python train.py --norm="layernorm" --norm_place="pre" --attn_scale=0.125 --bias="all" --init="normal" --init_std_qkv=0.0314 --init_std_up=0.0314 --optimizer="ademamix" --lr_mult_qkv=0.7 --beta1=0.9 --lr_head=0.00654 --batch_tokens=16384 --doc_mask=true --dataset="wikipedia_en"
Each number is 500 + 25 x the weight over its row's rms, rounded and kept within 0 to 999. Layers, rows and columns count from 0. Numbers have three digits each. The size before them is the row's rms in percent of the matrix's.

# k: layer 5 attention key, 256x128, rms 0.0747, rows 52-87, columns 64-127
# q: layer 5 attention query, 256x128, rms 0.0893, rows 53-88, columns 64-127
# v: layer 5 attention value, 256x128, rms 0.0577, rows 0-63, columns 64-127
# o: layer 5 attention output (transposed), 256x128, rms 0.0734, rows 0-63, columns 64-127
k52 110:494486509479512488467480501524501480508524496475492503491509479467432517514537455490508505548500478539543479507485489523506487539497484492507488522502507493510489545488498497490509505530486502
q53 122:452507462493518526484495450489501513462538498516490518516532516562475484499464479527541484432491489547510511528526501517481496523525507483495490514477520495537505485443464502468462471483475512
k53 111:466461447487474515490494474481501504484598489512503512508489538529524472495468429507517499478496500538542488529492493461492481491523499509549539522490550499515493483473486503475495495487487523
q54 124:534486536487495426486488517525442500509484481484530483518494440505479455522557486541542499513480518511511533472511491550492500510497516542497475517487491543540502484498515474494525500459489462
k54 113:530444510493479463449475525521459517486465488500514502510531469527541514529479455526545458507527488522524508480501501563475468544497522510483506505465502513497456497502518480487519520483469486
q55 118:531489515472478446488520552539514537486491492548489494502514510493533475476556470492502497511514518487510492476476491516456472499517510511482512519491520517512516516538524447478495522455483481
k55 103:535515494501524491476505519525502492471435493518506515518521480480564481497492510503505485494498503490492506501488522555480442521478490507481508514499500503483485524493513496501489495486500497
q56 121:477487493472523521509516463529516491527516477460497541470487451512505519472490531513474533496464504529501471471531495488498477523490480495479496501496511522501473508480460528444520459512485500
k56 099:484515492487543490516518491512523500527540478469509500502468453481445523496517502494511489507488497564500503507515471494500511494512491467524481490519489514513530533489499495492537473478514526
q57 101:485486472488539516514505533499562497484517521549471451473533507473511444445478509512470505501526446495520531497477461465484500461506490504513521517499480437509519514499497505507485468481472514
k57 092:493484484518497506487479511491512487526499497521495495467499559503575468498449487488490540515478476488514507529502517507479435498502512505493564516512486463472497507484506462500496496495482514
q58 141:485496507483494454504514502520485478501511499478537469524496491517490545496565484545485517526475455485532527481519439548509504506480518515523501547517495516511509510491512489455483476481491468
k58 124:480479515485511472479483489519486483506522505486540472536528482505520540495528464538510478512510444539558499480475467524500485508498507509497547544496512514499469500514508517485510499471466504
q59 122:556489542464525523482494494486475484515509518498543469542454523507504539506541504476529474524479545521495495517541516514501487510526494454500493475502488524486499478526477480515538500462552465
k59 120:569518514479487529491525515494457480506494536510491466549536458478549523504532507513538457463490513506497503506533500504514442514496533485497491507466481494459510467511493486487522524470516444
q60 138:490484483485516459521479451511497545503509489467491524498488494545475524496483483512508478506522488515512520501496486508471512502467516494536486488497492544533474475509512520470482505495468541
k60 104:492445494472479478514485482504497515529511479506479500490512498503561529521462449490509504505502463493497530486486521464472476517499501534534546503489513520497464486488490513502503507515433506
q61 099:493483493519512509515506527501516517459524504517493483506545553486501476489448499525491518545507446483534561507500483479490520506484524493531480511540462476505505478505508554512513473512461507
k61 095:488467492492485516529501518487487475510494507499478490469501529486587477498476492503497520518481476471494514529481532479488469528490516529497561519489484501453487506503498494496474492518501485
q62 122:438486487512503493482521494442492524493501513476490452517495488539506512527506482503541506500481460489494525512497496506506481445545461455491554517442523481519507470489481484513468493492490499
k62 096:465498507507494482503524481506472522503487512493471493515502509530578494487475473526530531464477468439451519519506523503526467499528518475501546497473521496472501498504484495499463504482482500
q63 126:507490479461512522491478475517508505487513487489493488514515512499517516504453461482532513516498513514511408476458509519472489492465502494483505482489515501540504493481475527445520530502470539
k63 106:519502483471500508496498495493490511489468484496507513500493525504559534516474453481500546518497505492468448498495557472470458494481504518513534504470498507481494517491503494512515509512483510
v0 114:513524471513482481493517490483448514472488484482517497515462509531514489483442474541501581480511515483505498469456530492490497504492550536503472501519473514570478508458518472492500455537523512
o0 101:523503520470517469507447513496538492514538542537482480472499511499456482492570493480485469494506497532505504529535478512507506497498505473477533525486533494474503453521498511504527542480478447
v1 084:501486523477512437502489499488471509529531497501495434529501471481465515527551483524484488486511477528511529470551433517515538514526480465509508511505505502505494517490490495514481456499513478
o1 090:520518491484501542511513490494503482499472505492500532489503503486592509480441501489472522492497514471471486496472530478504475491485503502494504491486479501499500504482498486507516530515487502
v2 122:517489471448492526525489511543527479532507495525523533483450475485492462497502507478500454539563542496528520506478519504504468506540526463483494521456492514526495518498498469415486458448521541
o2 133:466506507525479465516507541511464503478469484479479506538497483492485521555562505498475514516490465492521497474520509519511503469481510491524470496536508499466509519497497485491505532546500485
v3 099:551518482545471505520496479493436478513476482467506513508514510493503491506469546473506491527466505498474471506464533480486461515497534535498493452511497514474546504536502507500499546480523505
o3 091:444458509506514484488485502511513526515516492516520495499493492499436482499507479507488500484505493532573510494501473504488507491534505498495524506519525519541514491481525515503485466490481503
v4 133:475494474528514508536511479492565485539503537521497461512520472481513540516520488530521474491500496472489513479532481514489481517527490460482516512447537495499510489509458474533467489463502477
o4 128:550438485497495480521505470510425485473540483475507534494499480466498482495469507483476508570515490511545462473496510482503515464508511516482506509534468472481488540492499531474514525563477541
v5 107:539502501507509547467504531479479470486485507542509498536518516508476478511473483495478503517479518488475478567487522474504504492515490512468463463485481510467475509513458472458542550472494563
o5 105:429467508522500428506503489500471503543487480535512473506525502497544483502532495513513534465509478526503522466517509495473479492527490513480491513473537556511490459525494486511480472527450487
v6 117:486485486494483435524502477491506561517475456471477557504487515466481517522534491495538531511482511508487501477506484525515476468461469504435523483474472502509493516535473552528500542527500535
o6 122:489483503505465538538494481509548465501525547499565502521484491482474489495469515520493481487508511541499535517466506485508515516527500509517467517516471535488516444476543466487479462476514484
v7 106:497481491466520518543480487488482496473525497532503500496518474513486477502487489494460487494565455509554510529454503517490525496521576510473511520562471519534455485488531451458541504554501513
o7 091:551581490508497479497532505517503523513436518504470503515499501520503500511533487508489480471509512494454498507509515507531472516484492467483509469479508495488491506508511488519489505461515460
v8 122:509507494477533517509508544471517510465505494537534455512479486491507485461510496527468535524504486485506468520408472492514491525469531509560481527553452486505488542474517425486491489509504513
o8 118:515479464504502499498476488482471512512510520505447508475526526521511508495518491481494462460501505531538534504563524501508456486523503481475499447465534507524509433509513527514541548519476469
v9 128:501522473466462485526500498515526511489510530499478512499515501446506517500527475460529474533510500506505503514469486492501487493464496537493508489524490466479519598478447493453461528492510463
o9 138:491483475493494528509506470492465475481513505469506531520513511503503520499462491505495497474492484515465515474525504511501523502500513494504503450487517558473528403545507500523504464509545514
v10 096:480518512491493508470523516501513540432506497498517561498523534536511506510456507521486511498509511469525444554444497477493510492477483486524494511502465473527474538467540474480496482450496558
o10 089:495485512494509474517453522500489507514476515484442495485499538494448481509544513483540474504494517525506543521562484523493514535517502513486466489519488503474509485502510522510533538523472460
v11 118:484488491480482511481507501451517480561490528459514505523472500477515519537500477557551495493490521493517480495496468504493481468530491505529498478441541500540488554518472468491434503412498531
o11 120:515485523498497498523532491514452468477497487501502524455486466430481462469516547513456503514504487521471524490514470483515518482486503512495440547568455527485493479509477531520539506549513460
v12 125:496508467511539539491525507475521473464504519541477443503512477516498476505494488494450484502461458473488499548523489556524510531554485476467502492484479489470497486436485508511493498473495513
o12 131:529471494506471452524491513463472541544477460500509524498510497474494542501475500472536538493529508524553506465495517502500533420502507528478484489471469536540513516551516483502510521536468499
v13 098:503507447509545499523508510517469518476502496487478534495503477534491476513484521519485524467535493509512502470485507534527504488453547508487465500535480533544452472544478541480490488535486555
o13 092:520489507497470479511457501501519503501523516537504485500503493491595484499545457513511477481502516506538506522509503506498453502520509490489546500464513491479486497481510449482494492464498463
v14 095:528500455444490452491496532580466529514506494481489518465509530484498478517510508497485497486529512486480498496540495537514498456505516466432486489438503526485512525526464530499500492533475517
o14 085:467448500519475468497470519486523480496512542531555516515479478482482510500510470521513528537489507501539488505497482506471522486548532517518495518503483521520514503497530467503486496459488512
v15 120:568497474546489467468494530437459482490511509512489494562461513503484537516481498475522532529475472530510476480472487526506520532501488545545515528471495550497469456533492505520477507465493470
o15 131:476480478509474508466510458514533499532457482507450510433497493489474499475454483467462515526479491511476523469463491521514488503545505491438516490505495477521533517471531496497517504514531505
v16 135:480491450452521530530522487496580500483504482508532477501531496448514525537497494516491460490473463469484463506474498505539492519485490504440488494495480434497481528484494490481536534532484556
o16 139:512480478509484442529531498466421503507508500486480516501484497507468453500516515518549458476535511517516558513543521501517534468532494521503476492491523557472492488559516514470470504523487482
v17 101:494518510482476508489506472461461504506495480488528454505491477481475492496536475495498495501483506492483497514508468499493483513553528511494509481484461504483512531441521430491501481488528450
o17 100:491461462504503496536491502519503495526473476492515532486493533493497505507430498480448501551519450529541511473467525484508497488469486526508501521496503529529516470495508524535505546523455511
v18 114:508503545493549516498493503487538494496543566510528501471538492505492513518533488505488546478494511511494518494488489514502502514534499457498488529475506526467525456471497474493488467478490506
o18 110:516493514527504493522545466498451503491462488483487524491480547484495486511487499463501517535474478459498484481536488492489477497479474555468481502534486450507505561493491545495488567520502527
v19 097:500493518520542461500489502556559467527489535524511498494483472464525526495530539485501488474508518509479526479520474490530497446533458475533495505470532514444508471546508499551502482487510474
o19 088:493424501518491530488503470475447502484555502483528504520481499482459512491490469505503513518493494475558487513496491499481489508506520532518502517514476452526499541474506495488495518509480532
v20 106:439478535484473514533529503499476505501482476497498452501548493491526522490555526505495470501485468477449476526497507499481496502518495446468529504509472541484490501487507490495463457515464446
o20 103:518465454494497491504482522509523513530512498507511533483486498514464495541430454493500475518510532539551508493509516500481523510501510517520476481483489506536491561469494505496550501503474524
v21 101:520498513533467422475492501465506529480520458507532499482487509507505502507553510517549533514483533511490456487490507502487480501494494568527503508491500531485486513539504508498511491511518517
o21 097:464486460481504541505488455495523476485510565505491515497501540507567480497474510510446496487460504469485551535474525509509465495489495513480504510511510472500506462480498498509506541504505497
v22 128:485506513492529523540511505502555451523485537528487477512500489477485513479493510459476448528520440524515451529463507532495517526503499528493493507517511502473504459507476479493478544513490484
o22 130:518498459541490508468500510501479528505494465525502479512496475498538491540474479504504493484532495506491518465537510501495506495522496483486519458493510480503488520517512472502486419514509516
v23 095:512475494518568495473462515476519507503536533532432452487523508501496498551533505501447500471516504506474498489538535537527511515492491456529518489500540513475492487538448521523548537496475492
o23 086:479544505509481499486560442512477505479490486505500485522520501499515503484473496501537545480494490454477509503465521480494500491513498516495510495532494487521475523491487476496482478517523516
v24 113:503491524469542515511501496533559531565472486552479505437487538487476469445521499527514489500484569498494521503509523463476522481560507464517470486478517492494501497519501488461528512539502500
o24 120:485533513529482486513524515476496500459539510510540446557492502521510551542500529499508510501462455474505489545485530508495521496461470507521479515508490523486472509478465524496462472508487512
v25 123:531519521518494532463496495495499503484485515467525489506494506505507524496483459546527480487458499465496507494541499480512503524550495486459510482440488461535491529427495495474495494470482551
o25 130:524481527482476442554484540519482480512472492518498506466498474440528487493503512504509519548500477507478484461491467481506550460484483524482488570521489564490527468549492530509512547528467472
v26 116:499523542498507552506516486508529482496499552500519494503496460476515491451494504480538474536507528498514485480437526471499524514504531512494500505539528492494511480459498435496505489506516474
o26 118:507475486514524480484506478511471492480502479497462479516514528505486510536525494465483483509510482490486474489562489529526510524469498507476547469484540473481495516526481566519501510530518538
v27 118:466485503516467485467520504478417533495487435498480516548502514534479508521557492490513524498489468502492517515533500519522535517463472498460544504492491540497478449493470517527497476531500451
o27 125:529499488499525533484475508532605487539519492515504476467488514497524498503442458495505503487514511535494482470472534502500487512495514498506507527474464503515485502480514442456531491485511506
v28 125:547492477478457454501485535445455500484510408496515471521526542509498496555526522491499470525499478507470468508527533513501500468513488483507505499534483520469493477513522521483522536534524484
o28 134:452507478500506505495532491495553492552454489484485522497509521553498474512444490514480520477481489533529507524451543511489505495540497509515473480508514499516501550455505470481494506478500495
v29 120:507503518498478519485498519471487521484520529489479449529512488461506484489575490484510469521472499507498487518485507516515509487502485461485534501485496514475521504495484448554499509520487439
o29 124:503494462513525508471538490517513478527458484504495508472494495502455519521453482483494536489501511515499469473517494510539511510483511534509489487486476510572504503500515510507517527500548553
v30 114:447474509512503483567509456496513471518461515517505488504480454494507495468525515510508503503492453498503539501513461509495499538530517508488485537477520521513505476502481476536456466494492478
o30 108:561531499496500535496515509497492525475512491480522507495479482492452502503483506495456499522520549500501459488481516508541511476450502490489486519473454483508520528509532495496527488501503496
v31 109:479490480525571507514497481517510478466521490553508514463518472533513458506486518525452511500544466494515501518517495499510488529467496486509467563534460523511457476475508475481510500475476549
o31 113:521513519512482483520509476482464548496495502476457487521516531508493512527570514504546489490486538508531486486511504501533464484518488488478471485462502454480503553503516497483515565508462461
v32 119:560495500509458499483499524474469484489498498493507545555490532496475518519522516453492471488496510518486480526532536506509517544494515502471498481479496487499463489505495552498526538426509509
o32 110:407478496517496461514500511535533512535509477510503483493501506485534481489481465506519519506502480497510524469469504511464491487524492510504506532535517536503534496516529460487465478512480505
v33 122:501510477509477541454493530487482483468503532464488482539469534482496461520507497489516513502456510490487483533483515505515495506550487462484482470464534433488527505467521484542471479486520494
o33 132:496478501491538481479486519481518465497498470519489519467488486479507498492500527479502551471522504489512484488529497511474503464481505539510517519512481569532492475561497478527537515525522520
v34 092:525494504516512513490458526512472491476526493520514451491481508443485516536513534499472494514461538490472473497556526511498496479512463527536494518485478491449509528525497532525518530478471503
o34 094:412519480487487539492522484469508522491495522467503513509490485488511497489481516500508518501498496469530565489448496492492480463536491530507486514503526496532538518507487489526501515510481547
v35 114:477518488507517514497487493515406455460521495489535507514504478497507504560479530512499519523523496487483494526478523463502522507514506498525502513578476512493518448469517501453490463503509475
o35 124:489492504488549506501502496506550518505465477493423492504489540501520470515541479487478483496520500513531447482520499506493470527487488514479543497463534460476487591483469503487529527473479512
v36 119:525491545508516474524476465466480526534499495472500502525482496466479537519507486470547466500505517541500493493491485517487510466507539521523524505480480532509460486554468466502497501537506514
o36 129:473498462502469497496533483549485463527493510521511522441488459486483512502461462529469519509515477519447495526461517496522497536512486487464480466527502497501500488480532495553510473484507505
v37 130:491515530467484490507505473527507511559494506520491506492490470466495459447534486476541492514484553492507501490481500487501504467530527483466507476486496515487521536472474456481523471551515446
o37 136:500478483483492510517480497493505470501520505507531492538482523493507544536472471506478502504486456477500489509505508518513514523425518521508517496498510521479483454526495524530459516487487548
v38 124:530493527504486471489493518463535500505478463495459531480451498495504507481524482466497516534545504510506491518473452496484490504491514531513489487515507448538489563481468474446480526468534506
o38 133:510483504520490546527471487510502480483546525475494492535527521507516530519475515531497480469500480514475509516519511522484519484499540461498474492511478528464502417484536477522545487517496456
v39 116:542511532501508471545495493538496487473490470478476522434461448454502488468504533503523496527536496522503542476484526482493497481498481549518490506539482519501529527493505488503480508535525492
o39 121:500565509497516575497487469490525492458508532489533459580481512521481537509527474511484483451486512483484473489475505515549502517495483468483505507481519459481555444505527527516498492444501508
v40 133:473496485489467536498473467456483443520501515440506543535494499480485544559462517520517524453540497525508522476493509498506518482458505480518508499523476533504503466545492491504506516483510505
o40 145:501538517472514478482496489539511505515541466494478507461452503472488427477549505501509467505533479500501524506513462471466468526520476491504542557540536456480475539460497474482487466463513470
v41 115:490510472539478508502518485490467520469490546512476505513496539511485492496467469521497476479472478498522497514490549525496511506492529478462480525471498553520453411510488532492457527516492539
o41 124:524511515488467417494466517537530512535484482537516491429507441465540510509510486492511527514524533540511520494493496497511509477513469494463527496512498498493514512503534448485527476494498463
v42 110:526496520513505515499519525476534486472531537502552507530499507513460493509496514534528483511496521528537511504456466476514516528472510524520462525531492485528492500470541444500491464493528531
o42 106:496511489472506486478499497503493508498462479487459494478496498511617498499490501483492489493502508474478495502522522509510452512476492500495537468475513499473494488507491532494495531514501478
v43 109:519499505504504515520522533484523481521492490514460498512497528515518509518528478500495503540513486490514507545496481492488492557490483525551481509494540456517499538502510461524448537422519514
o43 112:493502496529528511489509512486493503472517482459470503526528518491494504462450493490486508465503517511506484485536527515518508501513494462486483490547445530484507476477480510510508468563492474
v44 099:447489529488483491491479502501464542515521464466501481507536489474480495551572500483536475520468471504490516464534452496484523493516471499479508493493488481501562522478472526506478503552483461
o44 092:518538483500515536513524510505546472477467502493513524501494499503562498491420503516467493479504498494472492512484526465523509492475493507508494507503489526499501491504483486504494470482517545
v45 103:567485522488548492538487530494552434515482522514491468475502496483493523473513524491444471502562488510492528550506500501522488516514526487515477536505492517469466494538496438477522507451479505
o45 097:487477502530496512480534500512412528515535501490503500520520498519531514498539461519531517507494495490512474457508511505481445479539507483492456496502489472524501530483513507495500516497451485
v46 124:542496521528536532510461501465522479537500540495476511533508508483498536521440498499515528500486530510488450479470515516506495467492537452543504495502507518501472489556451484486521503555513518
o46 132:467488499473447474474504429526472489509520500548466506474502506486487464496524519496493507495511455465503536523499499480477485533552510510466502500538549504487432515478482536535489505484497516
v47 110:504503507493455538475482499487476501485518518505556523544501506549495473513445436504527505494497518507530472498438501490497517481476557548518483490508493487546506500469518468485505471475517527
o47 101:508549505478538458513494518524494489514451482518441504447492498490522469490559546506472480515497508507443514505522482511528491501472509483468525493489519501458494455531498527538491522509537474
v48 113:532489537522509520493473525462516495516511505506493433504482496477508531515527528516472499528464530506494472538503476484480518472527486447573510505541505494460535489546512460510517516509500463
o48 115:480520487519513530497555472498477512513490499492472522483533513510468508488471531473486539482487455496529515515477504483498495487509503530493473484535497490547496562466469530509502515519490515
v49 115:492514474520493458470491551476459494446541481531512498535520533499506493499562478503486533521499457498536462507472479530508504510456450512516501526540469524509496497440522510524464492473507487
o49 110:521524486508547539507545515494544484492454500502453513479532530475483502499501522476490487455486499533477501467548481496527479493507496516473493455509494487507540518515510472482527541492528474
v50 106:415502452555487548528489471499503485520474511503496516553493462486516493497474492520507521514491467494524503465499515516480506531479529479468496476510494501560504507453456542475493494531516498
o50 099:538535546466500466536508477525508501467515470508472480493493468449494432539504523503491470491544481501506519507511497477504521481483524497499540534499533524449490501537509474468512489525528480
v51 112:500509482503543530536508485522483446472484515496504503489508454505484479456438519495476488489481512502492499475472534495516518534466526549480478495566465517474480488517462520483559526540512496
o51 114:472497497495472424485490489500487535517536489527495471512487522502493494530540437505537507465525498491524520516507501514484498504527484487514562499428569490519517500541492502489451465481508508
v52 114:531499508507499518495508475453468468509515498494537501506465520522505506528457482481547511504530541529504465496453541497477509504523504543533490486486485518528497472516508463476496512470525537
o52 117:472508476503505481487516491512502515522474482506484482490489498468514471484532473509451469506517474510464531524502506495508495509514445453436530487551525455466481493478472522536511471557491482
v53 118:468503501511489464491541505479491496500491512514501483506505517504528524493536468527522527519475457495492478520487459486488498479509458516528483489499516471492501538466515511500463479510495435
o53 126:559472510477507556534479487463493469502521546494494515464520497492551488483487517518472484488493513508465495491518502471478490507487503519498479488494469509484509443565490520529559530504491506
v54 119:511519459507426469453501503496416505454514455475557530517477530535506492515511489484503488527506488493503473511512477497494508498502512501519519479505498483510520507460539514467508494493534486
o54 122:486512524494535507542463549501561488524459494478458515470485523519494495492505531522471531498491471529479483534462483526507496501495524496504475522503493518476542478526532487507523541478508489
v55 122:483491495530485467506501494500519539493494479506501547466455498505502504505512510485520447523537471515523515513529496506493473509525470504471499496462517509501525514520493508514468525429525534
o55 127:499501484531496522516471531503513507489492502459553480528490482478541529513476507495470508495493509487515487493487499512507518471483492472518499507526463488486517491456535442490505444531485468
v56 119:483495516504472516475500483497534507524489525468511513489475485487505477519509488512521462473469495499506486486538467510517457535567512485459501487420513499473512517476477453506527483481524486
o56 109:499490501514474457485506509515466490480468460493530507492467500468547499508470512498461544517511468449501501484469517505523517461434500528529493578523461530498489473514497517499477511529503516
v57 109:499513521513465560489497518475519483504513521494483488502538556455506541519502485507528492522471490499500462522447493453492509495477470467533509488501496477507512514476520477491466514494503504
o57 112:502487474470531521478512483505499485496489452469444510480534500475545470520471529486518461502515483492484520482545504488468495524496488512474515445524530511479467515473456542515521501530501481
v58 109:516503489538527493514486523530531494495517518506466461461518536463521516495491516511453521468496505490514503499538479520491511491506475468461497497495530476467514506548505567542519520532481511
o58 107:499537536494497509487543490467480521475506542495525533517525482487500499459488542488544507497487500456502536514481475466468481468545508514515481496526504506531495550498492471487476483492527515
v59 126:510484474500540483534479487499528483489519505512531465478471469460509525497497513469485486511568504514507548483504476508495502490495493477572510533521493509495489466545486530477492502494478525
o59 124:506480490519471550517533469484424504492494506471498521504524481522524502473546491516494482527471482510509489495469525470514464506538493481465472449503515453485527552490508482480513514493488514
v60 104:481506530504516532506476506537538500501510579485496504529476476449506471509500512466503476469490537506490512529493519492516503481534518442509519512513526490481510452509476498516518449512497454
o60 103:488434492512513500497494507507462493489523480526478503487488480474499524517519473479499526525512490483537434498525469503471499531472502531516537506501499483497463561517490497508499520487515576
v61 099:442496506490514482517517521532561513520490504509493508469526501475505557491501508504539484528545482478512483461470496505497508465446451477500525513509493471523519507511519521496480502554485518
o61 095:546500481467494542497475500470481478476522528461479499508502483514536480513501525526531445528469509506489522510540510491486503526513514503496501465506504469453485507473479489468489484503504508
v62 110:451487488498503543486518486485525538456520495510544479486526531499508512504513486500470507481473486501499512527464467480513518484477456477516471516511482498511485503466555525511497445486493512
o62 113:541471494489519534525521490461480520503470507487473515461499517528510486478525518475530439510482531525504533524522537492534483510493477506503449465455470489496489513545488529489529546508502480
v63 124:430495549491512534478518486497505534532500527502507502475492514546503522492494489574537540496475501488499511505468495469472509469510473478501525491496529500516521486538509460497487459497496500
o63 124:553509492480522497488462502493504484488507512473490501477494503497518484523512514491498463538498516482493498529543502500479503543460480519512499511521467471511424525449451549484552536529483487
q64 114:486516488483501480500504507519527556536480461510511524431509478494501490509486539478504536522478538483490497464475557517510515475503500490492496463476506532492527517525529521500481493503529529
k64 099:513511504515511470474471524478509485521512505522497498509471503505433453515531510509498507505507520529523521453514489473499541486498512495493468481500482511513502499509484498501495489491509477
q65 113:497484473526521470479513494487494498522508465543486493458518537504515487525507520466484544465506507464485508485576511490508507480465483520504515527517527485490488459510492531478519512462497512
k65 108:508538507507537464514504515484499512506534516551501479486448463480471416470471524492495504524526507518497536469500489471559555508500477506505509496507512532461493504511472472494490471505524472
q66 107:525479482520544533480505495511561475471533494518491444481502542479500535510508508472467543464502506482477418478538502475537470471460487483487527503497527477442481529495440492526491482522495508
k66 113:509534515533539481522517489503538508478554494488481460513473519513496492469507506489444498515544540529490508532511464492503506489489482473462531518455459493470557508514494531516488488485503489
q67 108:466496455496509537494496496438469496486498503481481464544471518523524519481496508490448514476486473489478464559498500461516510462470469497461541551511521507510482480439452506506462510497517463
k67 110:480526533517506498509556478479509524502514506506501490518460519536497509460496538487466530462481524469445513528482522487559504454521494481473510531509527512491485507539484490521437452532509475
q68 120:506492528494527494489493473535535514509541502530491508468479487521450510495542526482483500465519489519501505485512484493511518490498488466491461538506444511515515544504468473490486483515507521
k68 114:472444473472494501470461506485509493513525497502526504495522521522486559497498468491520514498506501507552495478483487485471505499492516515525529509489523485511501488501489530463539522499442517
q69 109:544509531484491492501519474531461435513503463498550503535511513507486519459563497508511485495503474527486493495527510527537502551474543504503473522479509526487475555506476521515509523499507476
k69 125:541508498480495435467520522495464486502471518459514511529503497473484475501513451486513435473506527544532490496467470537478472530515535514498465553510502512485487500533511511493522502484471487
q70 106:442508464480492512515514470464555512519522478468516489469484491515530518470487539525471548504516512469487452510498551484490479468476480489478548547487516518497504470487467557520464519507543520
k70 110:481544491504530496480521471468521525514504501521525483504477513552486457471515531494477520500472518516457512485526509483529527465487484507500523513517506523487511483525473501531458465504521462
q71 122:481491502495477505492492463508502494470526468458479501514498526498498539514460483491521503493509459483480476518503490462521495472497485472520525515474527493509448476510460450535478533517488517
k71 112:502468484494483485516514484488484503470508508475479496498507517527565490503467474467478529470506496439448508512504501481501490485524508494493524488495525489488485494481468503479493528522472511
q72 101:515493482466521531495518506513525538499529510505509491519502483489491488493483486526528462503501462519497511499490495439499485486516459473509523485521496475459478489510500453499518464487492531
k72 095:523475485488469560532489513477505497476502497488469487496524514503557539508478490469492530482502492468506511522476502514489480515528503481498551466527516460488510520476499486473533509505487488
q73 103:536499484523488493487505535486463469460508481478446476506509550460518509497457503487474534482520479474471495562492472517497506487480451482506537524464547489481469454509489502505490493487478471
k73 105:507522555567489480531517499474492499493536517494506477536486496509441479478483495500467488500524510508477513520507493474524542484509493487466497496477483514459490537485469489528464457503525461
q74 115:489501500482453513533509472529472477527527477481563484532508495521530541485517499521536502503479457536467501474487498502511482509531515530483521549488460490504478534488494529488523542447515484
k74 126:536540492469524496493555503495461477532414503455502506526528514522530482475530499523522498503472503509459495528464496556491477518517529494489500520501518525481473505491495497509500489503515480
q75 114:509482519499494499546496514505467473477501507468474478551530504479514524497496451516470502495504482519512497533510487458470486467524490497518506552511531452504521464488485501535524524489468485
k75 100:488504493490457529523508463511488517472470498475496495522527506495575529501472488511498523515499468462453472515503501514497470506512479503485536472468519496488484510505525485494508515527488500
q76 136:545519503521513482478526507534466448493475506488537512512512459498483500511556499519537510502502505535510521468515491554501509567487522509524458470510446495486497546517520518481530503485502512
k76 128:519491483481503487485491546518480472523480487493530507509516482487459481504528455508528423507495488553536499486502493526495478540508517514504462485490481530522512496493534505495534521477505516
q77 097:524494505511513506515498515466444516504476509517439477527499497509519490481534504490513485516505494460488481480504500486509505458501567496486488476507529501477454514466488495475503525528486484
k77 107:473543540507490485518559468550504481474472519505504523488506519443474501491498558485501497490496510513469500518486465510512546462515511473499449525494490500509487508526487513500472493473556509
q78 123:537501476500548507493501507499490508486499462550459507484497512523500458464511514461504533504489519487501480472545525533526561491478544481497475474520514537473483508512496533483494486524513490
k78 102:488499495492529472496485529503496474507562509522510513508488519460423474525522538500499507481512538554509505463529466482518548472493505467479461505506481510493498497515469516503523513499514497
q79 118:495493493454512515496489494512501550532504487529492482461505544507519492480507505461501499476480502515462448457503515456509489438514502476450510506434522522504505527509458497523515489503487509
k79 122:500556511506533470516490465486503495477531509483507503499506487477459503501530531496476563502525534533504490498491448481504515499520541480474506531508513479491504536526473493484495477472486487
q80 101:489492482509478489472507531500535479485513465484532480493494511487526512492483493507507538486475498499480467511504483435505494488480439499524544546499513492478505500487458438500493472536497483
k80 122:501530519539483509498484519466496522511518491509512502509473503518505445493483477487451510531530525504488505535509506522516481487504501480479509530480501477477563518482501481520449517495518517
q81 094:502492502507476532486498503494515510462478564457477526531492454514483493489518476520508479513479505486502493516487497459505500495518504468537479495525528472531511507457494486522491510522495504
k81 090:475449479468453521523470479525510502457487500483484504473545530482534546528476488482527481487514492451469463523497507506463477488516490480528503495479516453510486495505500482486485515495479546
q82 105:468495450549516534475479505465555527507463510495472491471494498497493482536477504485461530486517569515487496499526530467512498474475471489494510466492531521522486479512502509527470505515519503
k82 116:493500479496513494505440502503533520487559500534506487481453506513463483496522545463482519528499519490505520498539500454529555469504487476497493467490506490524524460523495495514478492497503520
q83 114:538502513530490525460525513470504464479507516473544500514487483462479521511499480507469494490511485470509461531438534499503488534471529514529499480498465486455554521456481503538455513545502483
k83 144:511451532533488515452501511511490501484469524421495488532491505503496522489468460497487473501500503475522477542487538509472438499498455536476487522476468491496527491492494496510484520476472507
q84 134:523495501510495483477511543485512522527436497491489528492529502492474454526518515501490504488483552489524498497487538521495521498498494510485455432502520510500539480518541537534480497512512485
k84 111:497482492524494481487439506517500512499547514533513495496477479476418457519518495499507483540509512529551486461509493502491547493497500504493459491497480485518519480496516487493482485498491510
q85 105:479499527451445456518492504520517484505498498473495534484517474490482495502464469532523492532487503496531553501480471508465517514504480500534498510505530478550475443522504498535490518494487507
k85 095:474457466469460518500453495505496522508501485527496481503529486500587518522480461496518498489491463446511493474518535510490470515501497528524549495502523499511471479462489485490518536506480501
q86 127:469506482526518537476484512488501490478465544456465535496468523489481514508510507481465518476517513473469513523522510531519508482448484466471466491420510520539510541503487528492475524510494538
k86 113:474491503536495452476493467499495506481534496488486486525464493518415542490517494467508508496517516530484492502512496476530545508506514487527505496484523494498477493518493512494498478498462534
q87 105:496494488494497491519496504468544486493504501494493501499520519507499514480521494473478528490480531483494440467544495533513495493454491510466531518470535528509520500517472553497474485524467509
k87 116:470521480500558408491515487520523519508534482519529479505501525495491511500498479523442511476522522538515484469538517498517456498474490522500509540471470531462514527493490489523504476482474460
q88 126:526514498539563498496526512522494476466487503535487495466520523498484510496509555458500523476523484491482512486509496553537512510492490469473470490473457504486521582533488497481505486482504530